Each number is 128 + 24 x the weight over its row's rms, rounded and kept within 0 to 255. Layers, rows and columns count from 0. Numbers have three digits each. The size before them is the row's rms in percent of the matrix's.

# layer 4 attention query, 256x256, rms 0.135, rows 0-25, columns 0-127
113:131140122096132143090166122100115145112151084110121129148116136111129142133141092156166141150137136106095115108166100103113138152159128139111142133122127104115113167116144112102152138153161156117123073149128103105119173135148107122141173129137148164144170128118119108144169124154116127127091149126119096124110084166108100098088144123109137120125086119119177166152154135125115121116129
108:068156147140136109145118155145140083139101153105118065107152111147089118143113144059125104145138067138136147173125150132127137117124109153125097095142121117138112108096151131158115149135151113127062135121150136152114125153137135187100109133147117095094106120105092133153095120120161152132142139130124133158151164120162142096142061133140095147089141123160111146112096121156147162137092
115:182114121116099135124141117116108133068150093121129182149117156109147103146130131149135172124158142108110113088123101137118158137135162136115154153097146139115134148145123143106174106116115154144166125177102151103125152132137142091138148173117127166147158140127174112121145129118123106118125133083124102126102118161109125155126188103122156122165113073105153091123141179102105074127155
118:127125161151097111103110132125137129104136121167128166122131140035149126091148158166124192119127143134109132131145112149171109115135113134088113155122114150142122183120149121131103170123134116113211145147071151135117118128102101104094139167118104137088137111115094119105137137103141142140143123145098121122138098119120135133102154114119084133146159117120156150133136135143084120118132
096:080090122110164110088161104122106160130175146123123114119143136104119153160163101146119091126099136092110148165118122110126126053158152068150114130141088112138133152133144120124148170118144113144090120123084121157127157169135122138145140136162117132124114141123079152115134098114157114112124159127138125142155116127146142115101130093128155134111164140199147173142175125149090147145071
067:151138109131137165128121088114139163120139161133143168155152165153151167129139087125188192110127131126169107112128127095165113131136130127158113147107131100107143134143135118088104092135133117111166114130146103056128108083139131104115126092118160130120164131127163126119136148176095103124098112167139163096075093114108087130120146172085135102167129149130140137118175110103129111094186
110:083118116148095130132122125116121093145128181116111071114154158152153114107117123103171145116143050134118136119116144133146149126156112159125119101126123097119127095118125131150145145160141106146076091131115159143095088145140118155112080132136139101077117120134146123171103128124183142103128143145135131088120153157143155135118130149112104129130146126176122129122119114142121121114107
115:144144119104132080137113154117145104134116100119123121116138133111121145118101123124102109119145152121138111127127135167111098160162107153179129111159147134123150133122143128113084081139139096105135097131137110141132074136127148140080164111113135141119131090177130090164155152140127144126117139124131144101091139137110153104109097121089097092162137105076177094164146106148151143146094
120:093146109180099148124103116105127155139131133182147094107126096128174094073122090163148127131130140165126118096133073114125150089096110125134137147153110144153083115131129104126124151117148120121144140189127138138078136151108139099124177124107129096119121096119118183149141134107113144110173101145125106127112149105114140118101096114084125169094105095171164162092142095133099131076102
111:127133138116142141123108126155120139102174106178126153133134149139143074126109110150085129104114099130159179123136126097124153134153149142167100117126149143160113105121102148109114154107110145098122147131150137195140098136143140108129111136111119123111149123162131111175132115128106111144156129160110127149126172112131089132118127124163104156147103119125159109134105106121112151157105
108:098113117180157123141158117145148123084166117118148109108147108114126130171165146142131115112126117169097096136097175140105133148106123129136124141122133166127136102114149116118121100143147110113134159114155138113153094141122116173087116088139079111126145110151140109091108085069147098171136096117189108136158116109133079153092132118151171149135164103116138136110127140101181096105150
110:107109131118108120115101107142148094090108064106149113109122113127112095121109104109131136138134147151141131157136116139128155092131102140125138105106136131117125150185113127148139158093088146132168149115149152117143124110122106157143131113099118101112202125128118125150170146157159145152120152169123155142138103139108130188103136101149127140100127097098100130139114137144105114142171
119:107147127089158170140124137138122153118146126110145148098153179144152175138102135100130142131150117105117111120098188119129160184123100144124146164125098109116110133131159148117120097172106103132109137118142107183115163186122125119149121137100166094084108141152162122105151167082149090102120092107088134147123124174152120113131145148159092119130098107108126130157121114149139174129136
112:104149102157128129149164150115169169058128100107156121158137148126144167142167107143141127137153160134164133155128153108123147122127109151164142137125130106138148152087125136043152073163123130108131107125113146125068156122119153119143119143068090152152124133153145115153117128150124179140116133149122115113099139093145167101093136127139119158117141130113139124123110106129126106141123
116:153126180137127112180146138128126181113156122103162131133151107143151142100152136112125140105113135144110117102112100143120134139108112123145138111141108105065157097134114097118127119101156148103102167089122144141134138097100151132090160183115126100117117111087133137193183109115121138125127150138150125176130116148184160089120141134148090148143120108109118107130159140123182102116146
111:136126118118115134111112126142174153119167137116141148128139081164139168161136118117125107172149158136140102107142084136150167124118194136112063098139143125101147145121148099099128114128136106154152064141162146117125155126113111091185139117122135127116152094098141138169131131171153159132172111109134116104127139134100149150127165103116103115132135123144127139138127144127139190146113
115:109118113120113131118184146129146102122149124126123155145131106134151141146105146090165084163155079170124137113100127118128106144110140162101118143148155119151085118134121116124117097152168134139139144130126100164110142093122133138081136154139137097124182132136086118132126109131124123164123108079153090142152120116142104174175141133114111111141101156173105163154074153098080163133164
110:105123127165090130107141128155123142149133139114113123127162124121134084117111100083120141074134104132101128127143147121129139120077132164157075148096117157142171152154140123119153125084122150133155130128112150156142155132131154146128147135119072099132122136106130126086109136107139141110125170154197111141175151106122136146101161157125113098138099100137112079134143139131089124103124
112:148103113088116118174102126110129115114135142138101088139162119119143137159132137137144118121124120177101122092109152138098102104093132077096107146108134136106154142135141111124117121170115152114131141130142165133153127109151155103097164136150098112120119111142128119097127098095133177128123147174177100105128117131125130130115146131102120159135132113088173134116120131151133189145134
113:093155115135110132133139187129168123151096137148081123073085125107132158159109189151100089157093128132108191096187115132128085109132154162115157134158159139117117145114126153161163124112113088135117136116129086120128115122156131132154140126118119117143142136161094084117139144137144167123137111102140105106100116104130127124151164123154156137114171136153085161108127156164137119132143
114:149132144149116108109147092155108129108113122167091094123092179111165152102160137139151112115099127121104081092145120168107160098105138115144106139192167094117119104161125122152153142128148126158110131125138129161134109109140129168118137151137107152164133157136079115112155118087161100126100104149123174127166177125079107141128102150112150158175153123136102104106114127090117148089113
119:081126117122146105158104128132140123086106173118125135143109117105163138148102100149100162133145132130106116105133072130102129161125152129143096145103138135104141141149146139145131136108133166120125124093094122153130134092092162111113091092130114125124110150124136114127121103137121170125160134140118097106133069141170091124126162174142117120108135148142084104148132117134128107155163
111:131142134124120108170146106177138121142170101154114106121139118117133106124121144101167074161168098103128143151127132167114141131108166078113106115195144136137118104134147126139174136144160127140126112141149108133097118095089111070125109151155144135156094178123168113131113161144171116139089116157111112119116139157085119093129142116155122111130114143135099139138124124136131148153123
112:118156136146144136122108151145150093124161162119157099139238103123087145134142136143113149126121137117147129129117185121120101115129137134109174102123168102126138126130148113107135127102127141143144103136147104161062124102121116123117157120146169141185159113103131142125147124139159105127136167133136099108081161132099111132133107141147129079110079143137119119159137120100128113121140
114:138168101115138117132137115113141118126167147079169156108115140167151116125165119093078127093125148121140117179098123119103172119165160108094146150145141154125120148092136193135141119114163133136101174121159115119111113138138099100149096150139123095149082138142123144140129137096073090150099121106127116150133115136109130113154119115082116107114123119121077125103129173125136135085122
116:107130081158106144153116101143127110119126120129160134132191158111147139117066147125137147131133149168147132116122148087110122150137118141148156114191096158125108101157165122131140128109136111105123112086107136144139139123142124148149152124175110119154068122169127097146118133173119132078163209137110157099109141145092139106139123137208148101139136123130100107089132156160109114122177
# layer 4 attention key, 256x256, rms 0.138, rows 0-24, columns 0-127
089:153118132118083147183110072109137147178122110102095143139107095122113110133136136143135170146094109113114124123162137117119124139065129143124119160075136145089125126139130118157095101162135126145168154164165160112124132098066157094133112161141136105136140144104112136130097158111132134159125126120145141116147186162136163158152137112140121134132075115144138111097135145111114177115083
089:107161146123137112114157167121195137159143133123114116095115153147120115095147111129075103125132132121130142135074111171131103104162145145142147075180115117118115091101118112125149109103149147109138136115098136150145125160124149128128114127151120091102107172139127116112181118141130120086119143119087156118118136142102120112120106096091171143133147163145121160163099109114117124132129
103:086154141131147144085158132141167110136148155150140094074138169152113122103145090119126078142140137080133141149131113122152079098172125130142149100163155128119151108099146120068166121085143142079159124113103102146113131155106120127112144119141145103094104137091117139139180158146104141123128145144091153179151130120088107107131129094130155125127146169158111175150105151145109139136140
121:105131137131099111115129095089126115147184140104077098104149118090099128154111110179137104130117133159150157078088138166134109122095095108136147194116102126066090153144155111122131135110147177100142129155189106160138134142120148156115159124146119127114140151090142126141117119143078137142122120147107121121145144107120152110124112133141150118114126137111154105118124189141115152106126
108:168139153114126142159086124069096138163135090115135178123157148129131086091119136161142183118126101145142097073112114131099150126094124125107135142096105129125105137171137130149117108166146160130112105161136148104099103117103191145080120145134134169114138116151169147137130156099107107142133141116130108135121154167131141154127145162139144134138112101131142092048123097079156113073130
100:139102097144117111154109082144072124105097104128137165109117125094097100125122156119130151166099142139109125090168154104135126142096100104143094150094100156143121172146170111128085110144116106144113124158141129118113136106093133093139130112100110149165124133129114161137098112138123120148130140147162113107133139114156136121145154134156110115102114109123146099081170142140149123077110
146:082123137104174136081124148143126107119113163162112105111128175147111150145161096129158115134116139085143126153142140069122080120160097140135133093111165104101161120100142116105168166121114152140129076141121135117115108114111086133107166141112134139063120141060150144151176166099106119125125133121087119188144127109131121132114120084152128125157141148140078161145104130133099158111119
118:139110132109144126098113109097138141109119139127108132140157108095157097141087145155098114143158094141136095154159131104128145131124130113125073195106182150124135138131103142139153130128142134106142135118092164121142085132158120127138138148119119090116194129168099118130131121126131131134166160117133099148071121133109160143120129136145071151140144115184108135140125106120127123103129
117:084102094105112152120055124131171143155094140096129147112130139140119174171160171154138118147066100135097137131112160116108147105134111128113084148143125067111101132095137141155131113088172104163103173145152134120149118093139119115125102125116144142135114161126137160145083090127118112088120124121096114110143128110122152075135100145135156094153144118093094145109146133175147136127082
117:123132151112136171135140098100165144143163105136143193166153119131138079158169120126156117158118142098119129089147117098102112098117121113118189123149152159144149147162098104157163108124144119127112140147104085170129123152154137127124127152117139104110093162143114079169116138155139106141128129125168130123147149148138155131120127172187163111141116155127073155129123134168114109114141
110:120096113083142136128125162102119096117120135100174122193123129080138120130148165129097135143151127147105142121129080112082157165126122116142141135173150135119174116092157103146115105136123109129149167108117122089160119093109138150120120132177118118078111127161168135134130108171137119126088122141138141126088117169139121113091168120102138114151138133126148100113114106120160114151148
110:112127149190091128112198138141120152084098140107156114152116158076132148167105182127120123074141138127117094149177184111141070140138120065122161156142133126141128140121134135178092115136166140145107159165124102157142112162122105109199129106137143150157134156152137141118124116112118155161130128113099097140068137133130125153118093124122146102120121131144096118112149148115156102169150
118:161133173126137115148116126089108122141114070148122137179137124130098139121107154106126130125145168095162103092126139126129159104147139127173132110126110181127157097119076083117119142127095191110139142159112155151121127146094122174101140154132146146120133101131113142096120136145147139095168119151131118113159134143137087120122148138146157100108125140087120110086123172149161111114145
115:135073112138092123095116115139106124119135168143091142135142119134136128142117147105103162094126133114148151103112135128143150106130160118134119124169151130119124115136103096157142144129138134154099159114038134121134105130100134127101110135127141113149122138139148076139095083135130139140104116133107125166163107158155169168156129146096138134138151117128167168095129143118093124101170
114:115108158122084140124097120169105174099104093084135147150105123132137149115121161137107171155117147152101142116168137110129108140137119135125085118174125133115099110093153136112144106095114119119106107091137159154142127154141141103176133150156106132124095145137109119105136132146128155162098136121095162094123116119121128091114136156108120153104214158094127173128183138147117151122139
115:122122132145066128141153151092153134151102112104162134119137084121128118146154141117151096160109144143153096127162109107159166075084126124118126163153152170167119104100136103144099133151157117129140072130123136090147126121147143098099116165089141129139149099139150118092130171144111149130101147138139091093121103105096098104146176118115141105143144092139119127123154112159128111098133
113:148165081187135129134142134142147121170140117123109149101116168099101160121137129132117097145091145144123150125157130117117157144056138113145138132145117106060080134156111176110120123133099134105149187119132117107131136126123136142094095107158106151128141095112133096162143166141106194120109107137155063130114124145138072132123121085149170145164093127147084188103142113141161115167158
117:126147141141129089149126131148101126148158114104093138199121137093144107098150120097129117128110102160124108144096134118171110104093110123096146073139121110168129112180143126163095125140136130132141109169136165119102125105118082138115132090134086132092082168132124109132127139118105175133127130135115104150096091092136162207106140161134102133157130148148136107143177125104131107116132
117:129142128160157135101093136162103148077130123101110134158115102122139151152105152082124136130146089134067131124122086094122102148140087118140147105142110125151137160131151150140110085143176124166151093101137152128147126157135124140099114116123093138084136121102125185153135131169118116108128149126100143140104157167133114100144121144126140129104160094179141131161121170123106141164127
125:082152121126100135103146145110106116124144106128128135108148140131152148134144123114096134121116161128124118146148095120136143111152111097128153119151157143131083151136163102109127165157153118118154128134106171170109148106141111114130119094140132136142135103161170111143148092135138118127174143118149111114118123087119157128199159096115127101145144100105129075089121112128151153120104
116:164135129113113158121101174131147124169151141150151146124124138167125143181138146116130120099127105133108111102165126115151126156142161125121170118147120108100112126113173166106105066159128121126105131133115130163089118111120105127129129138161125085125113113171147141166141126091160137141114097125181099168157158111091120128115145159123115103149124120131094125130122102106171091112164
116:156129143106119157152177116081131139113117115121143149125115060109145126164127110132116098091110139146095142149136125156159109085096108117100093113116149156116132126118130138163121192147125137125146109088127151155116124095098087072105122079096073134107133156099122141121180114097129130123113146143112109128149124123127127115116170138107151105148140155135138145142130144117127111078141
117:131130136121127132116177127124129145101110159142091111117144136123161182134152187132123104106127091104192114152135116124159152138165119092113170137167100137115138110102117151141137161151172089097117143078136111115100151167137146148091112169097114094139165115104121135163111088164144184108152099196131102128158146115143134136150126124123094131146096136107118112129135125132129067134138
117:172128092114144141170150119137114141155107086118108139126120143165136124138146119153103150149110099087128120109184129160108125132166085163172127099165108094124147160119098130109108147131140155126156182118140112118133158128098152112154141107111172115119156099140156160130139114110129124134125147125140135118107175123125105118119097144118116137136144128105092163149133128111120117183144
122:110094147113146116125166134110155106122118139138105112111133101148095153137136185125144112126121164103157092118121151131086171149119193150132144163150129107144166086134140106135113142150070089119103136106133154134126115139131157102108080150132098137127070126118127123147120164125135095127123147090099105101154147128128126139085083132113152086101106130119117139118061109116126120172123